config.toml
d_model = 448
activation = "gelu"
norm_eps = 1e-05
qk_norm = true
bias = "all"
init = "normal"
init_std_down = 0.00414
lr = 0.00149
lr_mult_o = 1.4
beta2 = 0.99
warmup_steps = 309
decay_shape = "pow"
batch_tokens = 65536
seq_len = 512
steps = 9585
Each number is 200 + 40 x the weight over its row's rms, rounded and kept within 0 to 999. Layers, rows and columns count from 0. The size before them is the row's rms in percent of the matrix's.

# layer 3 MLP down (transposed), 1792x448, rms 0.0959, rows 1709-1763, columns 0-63
101,165,230,161,134,228,216,202,226,227,195,236,195,231,234,256,237,224,241,191,155,266,255,98,190,139,232,139,240,232,231,221,184,179,209,182,196,151,237,215,235,243,193,268,205,165,239,160,226,240,178,193,194,215,169,230,163,219,234,174,249,233,237,161,268
104,267,158,173,184,136,113,152,162,201,121,205,243,162,155,143,181,241,199,217,212,203,177,220,210,169,157,108,251,154,133,204,228,203,241,244,156,199,234,275,217,202,186,183,177,116,159,180,261,205,210,164,200,183,214,184,215,235,148,177,247,222,227,228,244
098,214,178,136,183,160,213,119,148,196,205,214,181,186,242,216,209,225,192,182,217,257,137,247,173,188,201,214,183,200,209,196,237,167,138,160,200,221,200,233,185,233,226,158,200,215,85,174,280,144,278,223,198,198,180,238,240,142,240,232,169,262,259,225,193
101,168,173,119,220,234,200,121,239,283,172,181,219,160,178,182,171,237,209,173,142,203,218,284,202,208,241,145,88,241,187,192,197,241,186,194,167,125,217,203,136,220,214,166,154,183,146,220,222,95,195,211,218,186,156,298,255,148,196,256,183,200,225,224,227
094,257,217,197,212,151,216,242,252,197,189,110,156,158,223,163,219,212,213,245,187,243,224,181,220,150,172,137,172,178,240,149,178,150,165,228,230,217,245,190,159,152,244,201,189,145,85,243,200,222,206,197,150,220,167,200,295,231,171,269,208,169,166,239,201
088,209,178,226,231,254,195,235,208,230,192,107,140,177,251,196,215,200,214,229,220,153,239,240,203,201,168,252,164,96,274,244,200,200,228,184,224,173,138,115,154,196,214,213,199,236,215,192,236,134,210,222,203,183,208,225,179,220,201,122,159,140,234,179,231
107,188,226,225,187,131,183,127,206,203,194,180,184,194,297,178,213,221,147,223,194,256,187,216,187,226,207,178,155,207,233,157,204,144,131,133,234,260,218,178,228,203,190,234,237,172,165,199,234,212,171,235,225,151,210,169,183,143,175,214,192,231,210,176,204
110,158,133,222,189,207,203,114,225,192,207,195,193,128,262,187,180,147,143,188,219,304,137,262,198,230,211,211,207,290,197,194,247,176,198,125,165,204,191,263,192,158,253,175,205,204,184,178,230,229,142,207,133,193,234,198,154,251,198,171,229,241,188,194,180
098,196,231,230,177,280,206,232,159,242,275,219,119,220,327,236,113,189,233,181,178,128,256,194,239,284,204,175,156,188,222,157,120,242,210,233,233,186,164,125,216,136,161,227,163,142,155,218,247,211,225,233,189,211,178,212,196,186,155,101,183,244,175,174,201
107,157,142,162,233,265,329,199,171,229,187,267,198,242,223,252,213,190,194,217,206,179,191,143,240,202,121,227,180,188,165,201,247,145,178,235,194,193,262,190,153,172,189,201,219,235,224,226,128,186,157,198,223,291,209,205,223,190,205,134,258,169,212,219,120
105,179,214,216,226,229,196,180,161,116,131,232,299,284,231,219,130,234,255,185,293,211,229,188,135,299,248,264,195,192,228,275,220,127,222,122,195,83,161,154,169,187,193,138,190,186,186,214,237,253,227,192,207,163,263,220,195,174,258,179,214,227,241,175,265
104,174,180,231,176,121,249,183,219,209,206,137,228,219,297,242,200,217,224,235,160,290,189,183,234,181,166,204,150,203,186,187,186,126,222,232,224,264,214,217,269,170,242,217,181,207,223,254,212,176,285,273,165,186,175,167,209,181,207,232,201,206,277,223,132
099,245,212,276,182,301,226,231,143,155,219,179,162,191,178,215,233,154,215,236,252,176,160,278,138,157,210,236,184,210,161,250,201,187,228,182,159,136,255,151,162,272,149,195,223,212,251,169,199,234,172,219,194,261,216,217,159,190,268,164,197,169,112,185,151
084,204,154,216,197,236,239,279,276,197,159,168,180,187,199,289,173,180,221,228,168,189,207,204,260,192,305,227,231,215,190,233,184,217,263,218,181,166,160,132,190,109,193,235,147,189,273,159,215,214,221,228,167,217,168,211,170,215,229,240,247,118,210,218,190
086,276,211,205,205,191,171,295,236,273,142,134,169,161,189,262,228,210,205,228,132,153,176,200,217,179,201,172,161,202,225,240,140,215,188,231,123,183,205,169,213,156,228,199,184,155,165,238,210,163,261,200,219,142,184,204,226,233,179,215,181,71,252,226,197
110,197,203,228,164,180,162,215,263,159,201,196,173,177,141,205,280,293,167,191,155,275,210,173,185,253,271,182,105,248,192,338,215,214,200,162,233,216,245,161,241,157,176,207,218,164,185,134,200,228,175,214,195,175,105,209,173,182,239,223,178,241,215,238,250
101,313,196,162,202,188,194,118,173,186,229,256,126,176,226,109,231,283,159,179,273,179,205,177,189,155,212,181,195,184,233,226,218,247,158,255,252,223,181,229,207,158,193,243,203,155,162,146,201,143,229,235,221,130,296,196,238,242,210,208,216,229,245,282,268
090,249,141,221,182,227,202,188,232,221,209,231,198,205,257,227,256,207,231,310,224,240,176,183,167,253,260,194,173,201,181,256,166,173,203,200,200,185,228,200,158,147,152,201,205,196,166,124,208,179,185,188,183,167,174,252,224,252,182,163,190,114,196,90,205
103,216,186,164,138,155,125,159,233,229,210,205,239,247,264,224,155,210,292,189,121,257,233,148,195,148,191,160,156,183,256,232,185,177,158,240,169,150,210,203,209,221,163,124,175,210,115,177,171,182,239,223,249,193,257,219,142,197,181,211,208,243,208,165,171
100,193,204,217,219,237,230,246,210,193,160,158,241,225,198,214,189,174,171,194,255,244,210,264,251,234,213,215,289,170,202,183,229,164,211,212,180,141,154,207,196,153,281,208,226,173,238,265,196,218,195,188,211,284,223,272,220,183,129,193,293,165,203,223,233
102,163,229,198,169,285,172,189,177,236,172,156,161,188,189,125,176,245,186,192,198,173,158,155,228,188,231,226,154,198,180,223,206,128,189,238,187,145,169,243,196,214,241,170,210,189,194,187,153,214,254,153,186,286,262,211,199,242,256,259,243,162,152,219,223
104,260,207,228,199,177,165,246,211,249,166,210,130,273,116,246,184,196,167,178,202,130,115,220,249,271,156,171,194,164,171,170,203,192,182,247,173,140,168,128,202,215,175,256,222,186,210,215,185,201,189,207,210,226,203,191,215,170,220,144,188,200,202,195,165
099,225,189,213,119,175,200,236,222,233,181,216,232,239,222,192,237,171,190,172,239,215,187,238,199,225,169,232,207,141,196,194,240,186,182,146,206,222,160,151,210,199,186,176,139,233,251,234,119,259,277,147,171,248,231,153,229,222,214,221,227,157,188,231,120
100,203,241,198,195,125,182,151,154,157,188,142,239,182,260,168,193,189,138,129,280,229,275,197,184,161,180,221,222,184,230,160,192,117,211,347,204,247,226,223,189,252,186,197,265,210,244,151,166,151,139,242,182,250,189,283,284,204,284,182,248,119,243,143,233
108,228,250,191,196,192,201,287,203,188,203,113,205,206,173,203,153,250,207,198,185,181,242,247,251,246,120,225,170,232,155,171,236,205,277,175,224,252,140,211,183,147,228,253,237,196,256,99,140,214,190,226,221,207,164,271,167,192,219,162,227,228,232,203,181
101,202,243,168,192,209,100,207,277,240,193,89,119,193,232,181,194,188,145,211,180,184,166,312,208,154,223,148,178,203,251,201,191,259,198,184,114,199,183,208,211,238,140,242,166,228,203,164,173,211,177,197,265,156,228,191,173,205,233,169,126,194,177,119,225
101,198,200,191,209,211,199,144,230,122,207,222,229,240,211,158,188,202,132,141,204,165,221,200,266,190,185,134,187,278,165,157,150,198,189,217,203,165,207,207,203,171,214,252,230,176,218,215,241,190,183,286,169,74,236,205,263,155,189,260,216,202,183,203,216
098,252,184,239,143,159,199,241,185,191,212,254,159,189,234,210,192,218,244,238,218,156,245,165,199,191,201,297,215,238,206,174,203,224,265,112,205,250,201,195,246,279,202,216,208,166,140,197,212,266,221,122,179,252,206,134,158,221,307,181,237,243,223,126,160
100,155,137,161,255,228,221,180,123,156,149,259,213,220,211,164,217,245,231,160,148,262,166,149,217,265,165,243,249,83,219,196,194,120,196,146,214,174,253,200,335,189,146,119,230,106,204,141,169,303,186,217,179,243,169,251,282,168,195,195,227,239,215,240,244
103,194,168,280,214,241,283,207,248,122,201,183,259,151,232,177,137,212,197,174,251,229,196,229,223,195,207,224,172,216,149,198,233,212,215,206,188,152,118,221,196,159,246,155,238,169,196,211,166,183,171,182,213,255,236,262,212,216,201,189,148,229,209,144,258
099,187,91,215,136,219,204,193,147,204,208,172,172,212,233,143,242,229,215,129,204,216,191,165,181,193,210,184,131,163,191,155,255,156,227,195,200,125,208,267,175,132,218,152,136,159,187,234,245,191,162,240,213,220,166,149,157,141,200,161,165,243,235,155,152
109,190,177,197,210,234,226,183,229,230,312,122,152,139,241,311,165,196,226,183,191,180,331,151,221,245,194,149,153,245,221,189,196,194,237,205,219,239,181,226,226,277,235,213,182,232,222,203,203,195,253,187,230,178,142,230,184,207,220,166,204,232,175,208,183
083,186,216,236,198,98,98,211,161,336,195,253,41,207,259,223,224,146,184,173,223,143,131,148,163,187,183,103,164,146,230,198,191,211,192,256,118,237,235,146,218,263,181,238,188,256,148,235,212,201,172,200,203,139,208,159,221,213,267,204,142,241,156,196,203
109,180,220,195,239,127,236,142,175,264,138,139,157,173,264,154,176,227,167,186,221,226,234,236,199,190,226,156,276,150,152,158,222,204,150,268,195,174,250,192,154,243,215,134,192,176,213,211,194,234,201,184,204,220,223,182,186,126,222,153,137,170,215,158,186
102,257,214,160,234,271,242,257,201,198,159,227,172,160,158,190,230,217,199,243,210,226,204,246,284,230,167,168,180,198,247,181,213,205,128,219,211,232,242,176,232,133,188,174,188,197,218,220,183,230,187,217,197,224,194,229,254,234,174,157,144,206,162,296,207
095,213,282,178,159,269,160,217,208,234,124,200,165,177,142,175,216,147,259,275,212,219,153,206,210,222,181,223,184,221,194,235,163,152,162,189,215,194,231,195,244,187,156,163,179,198,192,280,132,263,172,196,146,174,160,166,249,180,160,209,149,224,129,157,182
096,219,184,203,164,231,278,259,209,235,183,208,235,163,188,259,167,125,245,233,169,195,215,165,309,156,197,120,250,261,193,166,152,179,171,233,207,160,219,194,196,168,197,167,201,213,151,210,161,219,206,171,171,159,148,146,201,169,216,222,242,172,219,186,202
094,222,223,239,244,200,116,217,196,192,163,221,177,162,103,188,256,232,179,190,137,94,224,223,137,222,277,208,161,171,177,292,179,251,264,179,169,165,261,239,137,191,164,215,193,182,145,211,172,253,218,231,182,221,233,240,193,181,167,131,162,231,178,129,205
094,98,189,193,184,199,180,213,182,247,108,173,207,123,222,241,214,143,198,189,256,221,116,197,211,153,174,238,149,124,174,141,169,146,176,193,200,267,203,179,220,163,148,146,247,213,219,266,167,129,142,214,166,236,163,183,144,145,61,191,170,172,194,197,156
111,249,210,202,180,252,246,213,274,185,204,184,151,205,186,247,170,225,164,183,291,193,159,126,144,188,165,185,198,178,220,126,214,245,188,207,203,183,224,164,185,205,197,207,204,154,228,191,116,215,270,225,183,180,165,146,247,182,185,250,271,161,261,209,240
100,263,190,199,232,212,152,170,195,260,211,166,178,228,216,255,222,173,118,157,182,190,216,202,272,175,169,132,239,214,169,228,169,251,142,136,185,228,260,239,178,267,220,218,215,262,163,212,210,262,163,226,179,224,178,202,226,187,208,211,139,262,171,264,131
094,156,206,216,266,140,160,238,187,148,234,216,200,113,84,220,246,216,246,211,163,134,202,176,118,191,206,209,53,242,194,202,181,263,255,97,155,236,211,168,130,271,171,210,237,183,217,165,205,216,247,216,172,147,244,180,206,125,175,215,264,126,239,169,276
092,266,153,182,234,219,123,280,249,206,160,202,189,176,208,248,180,222,172,250,190,110,204,214,184,169,260,183,128,144,281,233,177,189,198,235,200,186,206,193,229,230,202,212,259,189,135,243,172,157,220,266,167,242,237,229,178,138,127,198,226,150,197,221,237
114,183,161,200,181,92,248,201,177,159,218,197,190,205,129,184,159,209,150,201,145,269,194,234,110,245,251,172,138,206,201,210,282,191,158,222,156,255,231,203,174,181,239,192,252,244,135,207,208,213,184,180,182,250,238,193,213,208,191,214,183,249,199,222,181
101,129,202,172,241,295,208,207,227,236,196,210,167,194,116,204,168,230,254,183,250,209,201,277,211,229,171,234,200,179,228,198,245,213,256,183,252,167,233,184,161,235,150,165,191,193,183,244,133,172,196,180,188,145,215,142,230,138,169,193,185,153,175,220,136
098,226,135,192,182,279,183,168,240,122,231,157,219,205,182,172,131,223,177,211,177,231,213,195,193,182,182,150,279,227,205,192,158,221,192,221,185,204,186,191,192,219,222,212,213,137,258,232,182,282,274,199,184,195,168,209,206,151,214,185,206,182,226,125,202
098,190,163,191,132,123,244,174,210,271,224,258,159,188,265,172,167,145,178,219,206,182,170,136,211,222,100,209,224,220,267,139,163,247,157,194,231,252,267,223,190,185,228,243,182,265,190,191,242,161,173,138,202,135,209,218,249,222,134,225,103,184,161,229,174
098,206,191,214,136,150,242,179,223,231,206,273,199,137,166,227,207,202,237,172,154,273,193,245,157,227,201,152,139,188,204,200,224,200,129,201,219,223,167,161,230,228,271,213,207,274,113,162,236,222,268,114,237,236,196,230,128,251,248,256,225,235,303,138,249
096,147,200,190,170,200,170,175,304,241,220,169,177,236,258,223,189,228,227,212,225,251,222,184,221,178,204,83,129,212,231,290,202,217,157,209,196,105,183,194,244,218,227,252,224,223,175,210,142,234,223,184,167,209,222,197,148,200,290,211,230,130,148,197,209
091,218,188,196,215,196,201,163,217,168,193,195,150,254,238,230,206,193,172,232,140,215,144,208,262,226,180,183,244,145,191,132,180,191,247,238,126,147,221,192,225,200,243,206,223,194,149,227,195,197,162,224,228,253,191,246,276,226,180,176,194,117,227,254,176
098,209,254,116,181,173,184,222,185,211,159,251,215,175,127,189,195,110,144,192,124,152,206,174,194,126,265,207,155,142,257,237,167,152,215,248,234,221,177,187,201,157,181,188,261,203,223,195,176,117,216,319,244,99,194,169,161,239,135,230,126,223,213,137,203
096,214,185,223,157,217,197,189,189,184,207,199,213,212,251,258,254,179,210,210,235,142,214,222,202,223,133,198,143,295,166,153,289,258,271,180,211,229,262,200,257,173,208,192,215,183,225,56,187,277,168,188,244,223,161,204,167,161,224,214,247,223,221,226,279
081,141,204,221,169,123,285,190,267,155,214,239,173,176,225,235,188,215,193,200,205,168,276,149,171,192,149,139,172,165,220,167,196,228,170,254,240,218,194,147,217,191,272,214,216,190,173,254,160,94,170,243,176,229,178,225,235,275,210,230,298,167,229,246,135
104,212,183,221,245,156,152,232,244,284,190,237,209,254,193,226,184,175,177,168,230,219,140,225,276,228,218,89,182,242,156,217,193,192,180,160,195,196,249,179,207,121,160,124,177,206,145,208,209,164,211,230,233,165,227,258,157,122,187,152,199,187,197,247,174
100,97,199,196,234,181,254,187,261,282,228,178,194,154,206,153,182,182,180,161,203,224,181,174,229,195,224,185,173,155,230,241,151,208,202,187,211,180,185,241,211,219,144,192,174,161,146,214,187,169,219,156,211,181,164,175,199,239,212,219,250,312,197,138,185
# layer 3 MLP up, 1792x448, rms 0.0609, rows 1710-1763, columns 0-63
101,180,206,173,189,189,165,204,293,206,199,230,220,207,276,232,177,223,188,192,216,185,172,155,213,179,242,253,220,197,204,166,195,278,227,246,225,253,120,247,80,203,192,197,212,291,199,229,253,188,187,184,152,207,108,171,181,172,185,188,130,183,187,196,232
096,181,234,222,196,191,208,258,219,198,175,186,183,220,184,201,239,233,198,205,207,173,301,199,176,222,211,171,256,234,193,201,188,209,254,208,241,169,188,167,183,130,169,189,234,151,336,216,150,229,120,134,162,221,163,137,208,252,165,177,217,192,157,142,220
096,261,207,147,187,166,166,201,251,149,184,263,147,194,193,223,152,200,275,185,181,236,202,156,231,240,257,260,295,144,94,165,173,227,186,156,152,223,219,181,182,210,137,145,215,180,282,250,175,204,163,191,146,208,190,142,180,246,154,160,186,182,196,225,151
095,196,158,179,190,186,199,198,189,159,191,267,190,203,188,229,190,268,292,161,212,192,190,205,262,222,236,133,224,162,167,216,198,156,152,304,209,189,190,155,280,214,202,192,154,178,273,197,232,163,175,126,204,135,243,189,209,241,252,151,256,197,196,112,182
098,198,194,172,145,204,171,241,181,276,246,233,228,217,184,326,212,141,194,220,237,195,241,174,200,172,244,168,174,180,191,188,189,255,246,256,172,242,125,141,148,200,149,199,196,209,186,192,136,200,186,175,219,231,226,170,189,199,196,152,271,157,265,152,199
104,211,174,169,142,171,223,189,158,183,164,196,205,212,131,181,205,200,221,206,225,210,247,229,222,170,274,206,175,226,176,280,206,245,202,170,206,193,176,248,240,170,165,181,212,177,203,226,152,188,167,136,100,256,218,217,231,207,221,174,220,251,228,323,164
100,211,223,121,172,241,257,313,227,221,141,183,187,267,173,192,162,216,291,227,131,116,233,192,260,226,253,219,199,121,210,201,187,221,139,217,188,226,181,181,232,259,174,148,151,240,237,215,196,229,268,218,171,261,234,234,193,184,176,229,185,208,193,172,180
100,209,193,158,151,232,203,180,246,109,186,187,217,202,95,225,272,235,232,225,206,285,143,172,189,176,243,212,219,189,113,242,205,134,220,91,196,212,223,221,227,187,225,119,155,285,222,201,174,241,145,169,199,206,227,165,218,257,186,273,161,201,183,213,199
101,210,190,148,181,173,153,196,244,255,212,183,198,189,140,189,166,187,221,230,184,205,298,220,141,218,245,172,203,131,208,219,127,272,158,214,190,190,197,232,272,300,188,169,171,182,177,191,157,249,196,194,311,143,189,204,157,275,193,193,209,215,204,194,191
099,164,162,246,170,129,212,211,182,251,185,172,273,227,234,176,182,190,154,245,232,250,179,240,158,217,139,174,250,196,124,189,210,211,130,171,219,308,216,193,225,217,208,198,226,263,204,156,265,253,139,233,140,152,137,156,212,187,158,293,206,212,175,179,174
101,270,182,155,223,292,152,220,175,188,210,188,149,199,106,167,210,149,221,207,238,104,244,262,143,167,222,273,246,144,192,225,200,237,207,205,195,192,175,211,185,207,208,153,198,182,183,117,178,189,172,147,222,200,270,206,191,265,196,166,215,207,151,163,235
103,221,155,170,230,179,207,206,216,261,175,214,164,168,205,204,140,233,225,186,157,211,260,154,180,218,190,142,213,201,191,235,268,254,168,182,198,196,123,229,209,150,230,186,198,153,199,214,178,104,229,230,203,207,171,289,225,188,205,206,225,158,208,206,187
090,185,222,154,214,155,205,141,174,221,259,242,170,235,212,219,255,204,186,191,200,198,169,204,167,189,160,113,183,113,157,157,163,195,143,220,229,258,215,249,196,272,196,173,223,208,140,278,190,239,207,138,269,216,205,140,239,210,118,206,204,262,235,206,167
093,153,196,184,143,174,186,173,180,207,265,225,214,234,251,171,155,239,231,174,245,238,256,185,190,198,218,149,240,160,147,168,215,222,206,170,210,202,168,241,170,228,170,165,173,231,270,203,196,197,155,190,183,204,199,157,205,220,195,149,131,308,160,182,207
104,204,184,129,210,196,179,194,293,262,172,200,242,177,201,224,178,214,213,271,220,175,203,204,246,193,184,228,250,138,201,119,244,224,179,240,205,208,165,191,203,231,164,191,219,251,235,246,222,203,194,228,182,248,146,193,204,178,133,182,65,213,222,125,108
099,162,189,229,167,220,166,216,263,196,230,98,261,256,257,216,210,201,223,210,205,207,233,165,229,226,173,173,261,211,176,126,192,208,201,232,169,237,214,175,198,225,159,174,181,230,216,238,194,253,204,199,178,217,135,205,158,182,190,211,190,207,284,159,139
097,167,242,175,212,163,152,183,186,142,196,175,177,202,161,206,184,226,191,94,201,197,201,174,216,183,160,166,191,166,181,181,267,233,197,208,181,205,195,206,192,225,279,192,247,198,246,285,193,142,224,213,219,158,231,142,242,209,237,193,168,280,200,235,192
101,248,178,261,230,215,207,216,147,172,147,118,192,190,226,199,168,131,187,215,236,114,189,215,223,183,211,238,208,213,111,178,204,168,228,183,216,234,183,114,80,222,202,209,202,179,206,246,202,173,107,137,134,202,154,129,207,234,160,216,194,204,201,182,229
097,209,157,229,230,229,198,194,189,203,189,214,176,182,207,157,235,187,248,169,179,148,194,144,170,169,189,228,153,183,174,211,167,231,228,232,248,258,179,140,167,266,178,189,160,262,184,187,167,153,173,186,234,215,162,186,220,213,215,252,170,213,138,224,181
099,255,211,143,228,241,193,175,239,183,215,193,302,253,157,274,207,167,229,209,181,233,242,130,213,161,278,241,234,118,176,187,282,168,252,157,177,246,160,230,237,222,160,145,191,170,215,290,248,172,131,245,217,166,240,205,246,179,159,256,194,241,300,261,267
104,149,206,203,174,167,221,180,260,144,229,151,229,210,252,142,243,218,227,263,225,239,239,242,150,167,198,216,304,202,144,208,186,155,164,238,268,177,180,192,236,225,237,165,160,167,199,218,175,176,156,190,167,145,238,238,234,235,183,251,205,207,233,203,199
096,146,181,171,222,201,232,187,148,149,202,204,194,188,160,192,190,183,187,170,176,183,127,197,192,125,159,166,180,237,178,198,193,258,197,206,186,180,212,245,142,195,181,167,232,178,184,171,236,111,168,199,226,145,151,214,165,228,182,210,208,187,235,199,238
103,219,86,241,171,215,259,197,225,243,191,270,151,216,180,248,181,197,212,233,181,229,184,181,183,209,196,220,194,191,223,196,198,289,250,91,159,229,165,188,204,124,270,198,180,134,195,179,205,280,229,155,200,217,254,136,215,196,114,162,151,265,184,257,165
103,140,138,89,172,157,164,167,271,174,220,204,205,162,254,221,256,273,211,278,201,221,225,169,207,231,226,195,272,187,169,216,162,200,127,212,228,184,217,200,188,274,190,202,217,164,236,239,241,191,202,157,140,190,223,149,194,163,201,175,144,211,197,125,179
106,198,149,156,179,151,227,166,273,187,259,204,216,172,129,171,212,149,187,222,206,181,181,105,198,240,242,146,218,215,212,262,193,246,144,192,204,184,181,183,156,206,177,227,197,280,239,258,208,216,252,172,142,165,155,221,229,253,164,211,200,186,194,174,206
097,172,216,124,190,200,177,181,219,299,214,233,164,145,202,259,175,283,209,208,252,200,181,123,125,167,253,193,213,144,220,199,116,215,275,174,155,220,170,218,158,168,242,109,178,303,272,167,103,210,197,191,206,231,213,156,153,208,163,134,217,175,240,190,125
096,158,199,172,277,204,165,215,230,165,213,142,187,237,122,181,139,128,181,184,197,224,178,303,233,204,221,138,166,154,260,205,232,160,182,264,260,185,178,213,244,160,156,184,214,191,205,190,146,119,220,216,242,183,196,219,190,221,181,217,175,193,210,302,213
096,191,179,214,156,177,173,205,211,288,285,125,254,240,190,184,186,148,223,201,233,127,173,240,216,141,249,115,190,219,223,123,297,198,208,253,169,223,102,214,138,193,217,216,155,229,264,293,185,113,224,182,248,217,231,214,196,259,237,198,209,120,176,214,149
104,181,154,227,160,157,253,162,168,151,202,195,280,192,223,227,230,221,208,150,334,216,197,167,157,188,204,179,197,199,209,151,264,229,165,197,154,298,138,158,196,185,205,215,195,246,232,221,143,172,167,152,252,145,202,182,289,238,195,247,106,181,121,187,130
095,245,268,153,170,196,251,255,214,189,193,182,193,195,189,191,170,183,192,206,230,225,201,239,196,259,203,244,289,214,182,264,187,316,190,185,247,227,177,199,213,260,232,171,170,249,212,233,161,214,190,232,145,246,190,258,221,240,163,165,191,240,205,188,170
104,169,211,185,222,120,225,195,280,186,146,271,175,237,199,183,224,272,162,140,274,213,179,170,139,168,210,223,148,170,287,241,94,181,123,261,235,212,253,159,205,135,192,219,185,191,193,213,173,255,162,228,228,166,148,168,208,244,174,184,209,189,197,170,192
092,222,110,112,166,235,229,215,223,146,127,129,265,199,83,168,234,204,219,210,212,216,215,253,211,171,229,296,267,218,140,152,196,232,226,209,196,164,200,252,234,154,174,123,130,170,179,199,171,210,213,187,200,274,196,177,145,182,178,235,183,223,241,171,178
104,204,105,147,206,175,168,209,181,139,283,182,194,254,228,269,199,155,204,199,188,162,217,166,120,244,177,168,190,187,269,182,196,252,197,218,184,183,138,252,204,219,175,229,243,226,208,239,234,141,182,257,212,214,165,172,194,261,194,205,208,195,230,176,174
103,111,166,210,181,167,160,161,216,176,249,230,181,244,238,203,231,205,182,195,219,109,227,172,117,175,146,174,204,182,188,213,214,249,243,200,210,190,183,210,181,283,169,258,234,182,183,241,201,124,150,206,185,160,158,155,237,208,162,233,174,233,199,145,144
101,198,110,205,224,173,215,201,169,187,228,161,228,228,196,190,169,138,163,159,176,208,183,157,211,128,200,154,220,175,212,196,235,293,260,232,168,230,175,182,215,227,163,239,235,245,192,196,173,136,241,215,242,264,170,160,239,186,190,191,233,147,307,233,179
097,216,125,223,251,174,202,219,135,182,228,118,256,248,175,186,179,192,242,163,213,206,172,173,217,260,233,253,200,114,200,241,268,218,224,188,175,240,184,204,135,226,154,270,207,175,246,242,164,186,203,236,246,172,204,274,166,197,170,161,157,258,178,230,201
094,187,133,243,204,148,274,201,252,204,274,127,221,246,225,192,112,146,171,275,231,275,180,226,199,228,144,183,206,203,249,157,175,163,198,204,184,185,177,138,226,160,268,209,216,212,305,175,185,150,200,201,230,218,220,212,206,186,229,282,229,212,213,270,174
096,261,146,178,220,117,201,196,251,89,264,201,242,327,172,212,136,188,179,140,138,189,204,186,185,180,199,120,186,290,219,204,266,281,222,314,217,195,181,202,178,215,194,178,205,192,179,143,242,270,195,162,171,187,206,230,240,231,295,271,226,228,262,178,230
104,188,161,182,155,54,180,241,236,265,225,235,195,266,224,201,247,197,199,166,158,193,173,192,222,207,208,178,199,234,184,158,171,201,173,291,228,248,194,117,189,193,173,213,206,200,213,171,205,219,206,112,194,236,171,154,187,241,209,208,127,258,201,172,132
103,181,172,130,186,207,252,230,159,234,210,234,224,137,200,212,175,143,211,230,222,159,187,162,251,188,249,161,185,131,233,228,209,221,240,182,187,240,133,187,193,141,212,198,124,221,166,194,169,183,235,152,160,173,174,174,263,229,179,184,286,131,182,208,176
091,152,167,241,193,185,245,202,211,206,211,191,255,318,300,230,182,165,200,147,154,193,257,163,208,231,208,219,271,149,207,277,251,242,208,253,239,232,184,130,244,230,206,239,198,184,202,224,188,203,174,173,167,282,189,212,218,261,255,191,159,344,218,224,131
094,150,196,160,169,169,202,164,162,235,245,203,200,223,223,181,204,218,234,128,215,289,201,201,158,205,159,233,255,204,179,210,204,253,193,135,195,182,200,209,234,208,144,226,182,222,275,164,193,250,228,151,204,222,180,147,223,232,189,160,199,287,185,199,155
112,224,198,121,228,168,145,156,271,219,208,139,210,229,194,178,178,232,246,126,156,208,210,226,172,166,176,164,177,186,98,193,172,203,205,245,214,199,173,154,170,290,198,224,138,213,230,180,180,235,225,188,196,168,151,223,189,239,180,186,129,186,152,189,147
096,251,223,270,149,137,235,194,205,201,159,164,215,191,274,198,207,247,201,211,220,226,225,160,218,173,270,233,216,114,198,204,157,272,84,202,114,222,207,223,247,184,253,221,253,203,247,138,188,248,153,251,183,220,190,193,215,217,148,215,201,212,279,208,161
098,255,181,248,185,190,195,176,202,238,235,204,146,219,206,250,194,216,201,232,226,143,209,124,152,222,183,157,186,172,241,203,230,206,151,152,207,208,211,176,256,163,158,158,213,182,198,226,245,186,196,138,151,191,182,217,255,219,137,192,246,161,198,214,191
101,258,181,178,207,181,173,241,252,132,191,172,214,196,143,176,251,208,189,217,178,277,220,283,164,201,322,160,201,189,167,210,206,174,193,228,160,197,122,221,242,252,145,107,228,118,230,226,226,150,206,150,207,218,183,169,195,159,267,226,224,202,297,161,218
096,221,225,119,164,256,106,226,205,176,184,171,190,215,256,146,202,226,169,227,215,113,203,136,214,224,204,188,263,193,189,151,138,217,221,216,176,209,251,216,139,181,103,205,232,145,266,171,214,185,140,230,181,140,115,156,248,271,167,187,151,162,161,177,176
099,248,131,235,223,159,254,213,136,232,147,227,271,170,224,230,116,95,194,211,146,163,164,258,191,202,270,287,230,204,183,137,225,214,182,189,202,258,184,222,206,189,129,128,168,208,260,118,235,146,149,227,213,179,211,160,174,209,168,225,181,271,229,143,214
096,192,184,198,180,202,193,169,231,148,209,214,225,144,183,199,239,204,188,211,216,239,224,189,100,231,228,219,182,203,217,208,225,234,119,203,206,287,159,255,250,211,157,184,212,195,236,168,198,242,207,152,166,188,240,190,192,131,221,222,252,262,165,174,192
099,238,175,225,166,219,215,213,218,191,200,207,179,234,225,243,221,266,219,159,268,279,191,274,195,270,222,187,240,194,215,177,203,156,220,184,195,197,176,257,188,227,238,202,206,255,215,188,185,236,171,29,163,238,175,139,223,262,243,271,197,216,189,286,182
096,223,182,193,248,139,160,190,162,217,173,189,204,198,199,170,117,272,271,162,169,231,242,147,194,183,250,236,207,144,256,203,177,175,130,219,198,175,132,189,180,245,161,204,226,186,246,254,267,166,186,179,188,194,244,199,197,185,198,198,175,153,247,205,124
097,241,183,209,193,231,86,273,170,275,215,152,234,207,121,178,294,181,202,227,213,213,134,272,192,130,294,251,209,199,201,197,238,193,287,196,103,200,175,209,210,205,148,162,164,192,166,185,227,249,209,112,239,156,223,215,179,151,205,153,107,251,193,173,231
106,195,174,234,166,199,211,165,182,146,210,132,165,249,167,160,153,267,241,175,175,240,246,249,154,196,235,247,211,193,217,282,239,199,176,172,237,196,203,230,199,249,241,183,292,180,220,167,202,196,211,164,155,193,185,200,174,295,227,226,216,232,269,174,223
099,233,213,181,175,196,239,217,184,156,230,175,193,284,147,239,220,256,212,191,199,205,165,218,223,179,218,267,212,193,194,221,286,224,173,161,163,259,213,225,199,138,267,209,156,169,251,218,233,182,210,194,187,178,198,187,211,221,235,205,163,149,186,268,225